Weights of a small transformer language model.
Architecture: tied embeddings, normalized queries and keys.
Each number is 500 + 40 x the weight over its row's rms, rounded and kept within 0 to 999. Layers, rows and columns count from 0. Numbers have three digits each. The size before them is the row's rms in percent of the matrix's.

# down: layer 5 MLP down (transposed), 320x96, rms 0.176, rows 179-210, columns 0-95
# up: layer 5 MLP up, 320x96, rms 0.182, rows 180-211, columns 0-95
down179 098:528529493494480528550474498506464474507474600477485513495484579444534476444546494537431342519479551527576475515494538452500506537471534516493519490504534466587477573540500440451504556460460532561521541456450490455552476466466488503523481470508483515499470571457502496555477452502486453508
up180 090:453519518484510438442505533485447443502514485484496541552577497486459548562444597516494475506534481575558560495428529576426484532519545509507506485485461494471494547374502466482510580556491531485549560540482502483460521511493440467443519470497498413495541509500493452477454496475505488492
down180 086:576503475548502455495509491502481475516466494413421522552558536488472532511368457595523518570494526460530470518464535562491513528458544439486489528512530534502499494454531507436529479446456495554521484539479508438524559548499533497546472497522524489499542515454443498466438477506539464402
up181 100:498534565509507498539472501528462549560502472431452497477598533464514467496511513497493441450492459544506439511572506447518418576562514497503497507625446528454438503469428540481472567502549555491492541457508533491529451439516574528469508487483505512481487526443551517473455513528474462506
down181 096:499518489451491531574591479485533551571470534423496555546484413452502408466531507501495484482522563472483459577511544526562510441485419520528449475490401514442466482458485483522508525526504551539534487481549508519509523444481521507509509551481472463524481546438507546503525467529453500581
up182 094:477507486394473419483514547431501482497465512443495505460513585539535525537525506504482503556533482521521494477522513470524548567457450465461503496566483480514551539456469509478561484539519469447495519505463498410450448474549493536477478582478570532460471563491545425597450475518488471526
down182 140:470518487578513479525561479468542472584423530448517441549528521469511497478517495547527501498497430536688463503458466508457535435509513441554506471524553474491511498457468472474454520504480484415469541442512510500546548507495448505517527469497472529486533461521475492535521525490541454535
up183 092:522493551428507529516504431455493503570517443468565544448456573467494476546521468430489519535488452469528502480557467529455499453513503500488474592484563481511438510489517603493550480518500500489449522464498421487523490516470565541495472481539478519498509545439579408539451538540527447487
down183 099:539515446447436564540483529455445478527436475436530474435507532538489484503548527474580461549450552430451464457448493568441505505527526453497537534470532535467534466518477536468546449580494414544481509538499515510457587425510522528502533504461476481509475556506467528468448467531501528506
up184 097:459497533453497504489480471468508440511518453418608482489493510438503518526502537519434452503539478539545508529557540495476499469541520428417542502540461509498456526484485497516509465546602464473529545449473457424541400451530543520510526495568515425479450498517493506572511557479517481464
down184 087:512528525465461527541537505523486523470453518567564527532433552510542550507533484508461482617504481454548502515399532502503482447564487534517479513493505409537455498440476549534483457507486473472510476506457504506510398495426461454524480559477494515481515537516562564594510459519468447481
up185 094:476511568472515471533530493434553474537497429471497477519507557511485493549567516499521523590472444462524510528520550531437475424514470426551483531437555510465415525533510585508502565515531473453539542488468439482470499540466524527452523509521557469452519565505469388475481522526491475515
down185 087:484485555458379542531567477549516523504483534476453484541452489566538476506567464481548485481475530506466502488562501520503454449513451444502479519546412534444456484474532523505509524511489475515483522457475550520498478553449418517619485419528479548497502446476550550533538505496556457475
up186 088:426520513412412445542486532481519492519515494451519547460464536520549525528532520522506498546558458535522513439477543470546526568465458532470548568512493470521484547455447514491544550512498428443490500499488464425465475441559506530457507542481553512453420526456552453577466511536454472526
down186 136:539513514568519499493522516472573478584420467459548480506503531488515532499555469478452495541458494460621479563462491509424544414476526532539476481524604525447490509437442476479463514498537502452501507469483475487524538497506439526440528507508469508505484471550457502533492474433570545568
up187 099:536487487448549509432560511444499481491501514467519446509507613482514526461557500475526494454490459486513476482567487503483500479464530477444521461574557555442499545460486567516554481518544516507568551374455521446568490523491493481495439564460447508450519549537524480540462479523523460541
down187 098:451517455507519574406491487472493564441501480573526458518510504497509543432541527418568597462531554473522539454488508497490472512479464466496501505539442513498444601524498544516496525557426459499495506506470537478474515447553512478531531570518413515508501486430447506448511533479463501542
up188 093:488507517442516542560449510466490530488545435481493538511495559571566530512464501504464497521579488534534541520529475417510521591536530454479471538503423479545431443487423492467485523504519465380499494491491529452534490408506524458482505489475481442507476488512490511557550593496467462507
down188 094:446504482536467570489610504473493529553425501538545581489559479590445488543403491513435471510522516537529506519531486473566482499494504448494480497495488478517446431487534525493540531468447504447499524453442503500511474489512488464492538466510561513493488444484491467422518488512587506606
up189 105:502449452529462499506512483435502479513481483511538552452514483410471493531496517430488466519472444532550501533505486512429537550471479463460515453542473459476542516439508524489513492606468414517543547485521567476521456430514556452537499469500497435491542495419564527590496558525572477490
down189 098:508488498509436420493546432527472497458442548448539539599480463436497437452554526466557453562437465515522510562464535504485534564531445552535488512446517480507472424523508490470550464451565524576492534530546520511468502427535484476564479540496454525449508526490527530492491523513506511550
up190 096:537473468494532491535503495482432570512462531429517446428470513530536529533466525557485515475598511533520469584578469438543495517445522471512458502578515514430515516465464500471521419525467456447515576444492545418569533524517503538474484517446463480483456544504582500498492515489482498522
down190 089:528496570422577519457468454464600536504518478403518454473477529499506469499460494466614548485526434539442472453503484524501457505490515516513504456531506503472526503446525510481498531534493507572534447493461435503506538494532457518561535560504520493512559500457493377492471495553496551466
up191 111:545455548430515463512487431484462488509463458459457511431479514572555554512498502572507509577548477490520517548508528588486477500455492525502561558440510476479469562459447531514542454450533504506492497517499484509491442511500504468399560430460554520452465514541573532475529559468457473544
down191 107:434481597566508476456435470444570446446498540536491428569534460512538497481498535515445481476471546482495509518468518537517494446489548483541485518409524530488442516547474530484529478555503488601555494536470499490431497550509509534487484470503468473482473565556521493461526392524442508506
up192 090:501560562469513515372461422477498469445367493471516489497495522537505537466486554470555459486536466513506526477514517492497481556481535522513447576490477486508517491432502583486570520608540469508449470507480487465538454473506535501462489549510513506480465512541523544538457435536510472542
down192 082:452580519496537471513505536539521478527527519487482461505537477431470567559488530510495514526483413426545506483492556412629514445469512504425514503474528447460567551514514454464542527463504541543517502457489544483527562494455503509555427441478578501493534493514471496456485521441491497533
up193 096:487548585476557486551500493428522509544485563545542479469471555518448482464550508455395483548531537503500513519540484533466439543553447481542457553523400525457480523529446510517506557486522483439440501474548479456475499464488582518447497487490487529453519600521507511467432476499490483485
down193 095:519455513483568536494509508530451469504437453467421453494529417436506539461438456493484498474535516537535525484507487528573582524444474491519535543477501499519527422539500465538504557468585540534454463595526436449549500492472502430487494477558439511509540520473544528501504526473545490424
up194 078:527510548490470519516484555420514461492493497498517520493482528465481468477530519450500477602552459538528490461562545544397502497457504529470487523571515481482525513468397561536559531483544500435513487519491489416525469442510504515472523538479466486451470547459519457579408517539481434564
down194 135:540518521539470514457466458537565515495473500507557501562477477522540399473562528577502484478426467565468447493512508572452479518528497512451458542474492477517483488479557561512500529529481521504454517463488509516532475495502422473430580452461564524542474512561482588462534400495517491552
up195 106:497528554494477506477488546524494458509510454452579483506530527508493480435483502503424479479487515564526487498532470455490489591546575496489484461553510443466465548495354503514520552514495502469498558497569501460554512372442549507512485494526532482462476572466563518512490496466562489498
down195 106:480468573512512468488487413558552438558575526426516507499501420542533469476577498487561491460514536531530483534478550458467458464418506510481530545557514485508452457444511516547484452436557435568496468499472491536501555535519497527479439535519446493479491505463518549453571539478459501533
up196 085:524476475484396451470562524530472473517550502418489548533584544533556513553454532529543446574486476515561513441462547527507495505540529520448499542515486491477506586524447552499473534506496477479483540509528508484431475490465487473425540504508472469502507481403559414502464551511434481515
down196 082:499444448508536495476505507504384497511554421431480524477518469520495453526522512498533485480445451450497467457505528484555583481449498510492527494521455542465501457459566494550461492464527479498553449583542554498542441576534536490524454464516476480463490488539577505428524596496559489474
up197 097:534467499401517507535487546430493487494495496462510489400561531482500472538466490426499549509489526451533481486534519434533452539510483566445545495473390484523562547504474571479567529514496502501486538407509500467535488502544536568445473482495495523449493534467519560536429420501505475520
down197 088:495394478444546487518447481575485477539469504437497536530485463442531484412529520460523475444548468474551565485502489452537509529476471504515541578486466503512444569511418455524533516426559506479551455541552463569512496464510566558511477502494523477503511550556515539500485435495465522450
up198 100:511458483472483488480503477477489433445487460533490496521510492484480529579460538530504491524501442517539503505464588444413511502424529542550457529577433484532539514413513468466506448546564456501565463491476504435485512518603505560502512543503466447499522471534516517600429480523549499509
down198 109:488519507529509485508515529498535473483415625487496484573562495525504512500521519554470440516478462481546401501520443476551541532538531480495453512507462492533516432487486521487470579421481501488475536550504487540550505399465548521522466487500488497440449494543450540422511547487473489405
up199 121:472508553516519504493496518420473481543534518532489473527538574432565493515488499474432442549487520438522550488518504421447494485578456432503501551476494522464457501517482528497516501536488501470517563419434523467442529526461467501531526543465546478455463653478532471488481458497514447540
down199 120:464544473503494463478518491520565518492494471564443390513497525551569462493549465488503468560519519457490597503494513407446510518528445490478542523580432527483424480483536496473480491504503539468522478429449516477465529619451521552519479487511532510477464550447535560523526507500481469541
up200 093:487495480473575447508477546480509504565419520454497450502510539469469513460543443529429585515501498564543414571550449529516500561508558488526596441453499466429433535467432477512532491494512518509494492514475481481563514473470483472481575472471483517488476554505575503459475511459555512518
down200 100:471472465532553540525549471481500445491459519519489387550499462536567487476596499537446467484531521495546482507607524500453509503498504593514541490478534557441447586496432514554504478501470477491452520527468515496479457518517501489512461532503471490487474546446477516377513447495468526548
up201 081:476488478538543522442491589493481523536454548538470475560494541434520588479533557489447456487494487592549463538579544476528498464518528445466544426506416507488484515450506544494483514485500464413545461452438490469541461523454523506522545480482508496491516522545462460484547524494502522604
down201 075:463452452508445490460521542495436476524505469468469490550472463464511567478557492473536417533548544535454482557568494577489515479572528484456544460502469490532487590459491479509498525468496558491483507524479565463478504590534509362532503493485540442481539483498420502457546510495530512516
up202 092:546540498453502510464475479403438558557501557462496471387488505492475513500509476523448505546582501528533486493533451477435433459479459515518531543503536506458513485512484590495553467485561479466463554481507569473523461522532472584440520545540584521476506486497565482491496483497464424487
down202 090:514511503447455483454453455560505581536591444429468481501450485570489527489542371558532586563508469523456487476454508459501475425509558457551519483529476527533530518504463488497457494529564503509550507549508527489534515465484485492460536434519553468502532498456485477578538479500482499463
up203 110:501570506496428484417563531510526549542464460527480479500527526483469591537503542486475467550502423541514539527463570444445519515462557479475469524471596500452390454436472526459520484527494455486531515511476444489495567507493481567514462498455488475509431531546487471514508553520498501565
down203 108:480520476447472505429489463519485538513494524482524572451543509456489413541561514532489536426506513525518576457484540456438525566508528440483485555436508535518513489479558498485505460492455504452474478544495519499529511544548467533451464449496525457572443620472537463421441493547532512536
up204 120:452533472556423506456443466479515544592464468441474470525514540475506539461493589525450478465506479640516491493481487533474533476448544542467468456550527495514456581480494554506509525571470516506527485503446418487452536506506492552475531464464468508513466535508530479573475517495569469470
down204 110:575547455504498551473549458566549526495531519479509550571507526422482504426538446513436462489501441471613445540457475461490450563458478443469569490517507506517461541452521514506471528529507544481449469535517513460527491554565519489435495458526441506502503432552535448537469508532477522491
up205 112:540496526463514547539439466451549473557446459415530485463466503467526488476546465490518503551464435488526464504610477500551474486485451455490577510498534456507501484476481558495576501505546445513490530429456491487517421462530571510521518518496503516431486471472550552589552580507527472470
down205 103:446495537505506400576499536518459518464547420441494466474414434459472528524421543518574543572478541499443472537437507509535546481466507523520598463517484487548513480514491522516533463492582447542520455468529517474472502464524487435534466524497481497506543535514435531440544502492537502504
up206 105:456587546445514553500420517474487506526501467406523493541537532505461507572483485553470572475513452635526499525499458464466480557473564494448521487502463490510507477490483579465552522507499439506514489538506457521544491431488523570477486410488481476461436468476524506527546550459484502485
down206 104:443452476534453540524500497507547466474531569531449512479528522522492595456534538501546416482560472476509549501577492525545490474505574442527467455431513545560495518491455514430524585480491574507444441473562497495502501480496522495579495496426445545474506479490451505522479425458491521515
up207 100:478530506479503494510501532506454556583458440523469480516539589453510570495531499554507519508473478474509450501462500537553484466475480513600465495459488464446441526473495486457503541489559477436507547411515480474500555540486538525388533488472574495457484516529524465521489581521411511559
down207 095:497422466553449515470586503481484559517513503514499546553505515530456416468485481465564491529454563476474472537453512438569538404524477473492508521397504514489540481515436530529522474505532503559447502489524544453531499492467467544455575481495490455478489538419565534501558433510505501546
up208 097:495553492399532498435512524433502518582526487521533523531509518440462524472475502461391497532501470474558491470471475463454499579528506433482479513493502465484477479515499508487595539628471464499491535490514572503535487497443460495475470521541547502516489496491595534529505486451557464431
down208 092:532466504544480548520525489526484543585469441577524514520478515596559547481534424508537474506490481522520491469510480466521457446552439505422464524513487488482538428501600531521525454526536511472425559486483470492477446542543450448491602498501520448481472545455508450508492485471534441520
up209 115:464490481526522470535469527507481559540523503456497438534509580474529478478503530541481468528551444582551467496565541468518509482488461462521469482508563492468504557448482501458490492557522460453574471477450537393513509503509482598503625511489559405506458467470531507529501466515506469457
down209 130:484491465517515543451462542535502513521399422543533462543515552461486467539547550485487472546510471482554470502512467560518486491540473450489472507515520484507391497437544520462448580523511445452474522463496525502421500494430555572431569488449529557526547498468483552541529523518489451529
up210 099:472513538469416494495472526498510492504472461472504515458560513403484500569532551518513544560464474504548477462548517464457475517471510539513448478507482475494555579511506539440491501508519521518574444461500508505507490483519534613434525491515602512516500453419507415451415521490571499531
down210 098:537526488519485478491451469612402559518461493523539505491479538528500487479448484513424452511475632493464423473549485507530472449542450505460574479458497502522480445476470503585443497482539457523517573480488489617481482501490540533495480432535516524502504471521498511472491543525489518505
up211 103:511470543515490524433506521491557476533458514454453510533492526489561535473573525562506470556504483582497451467512572575489540464449509572485594423484513476486485503429470478479536490483502503487524479477501428507511522480602474520453502515479540480468409505504457460479476527505551499614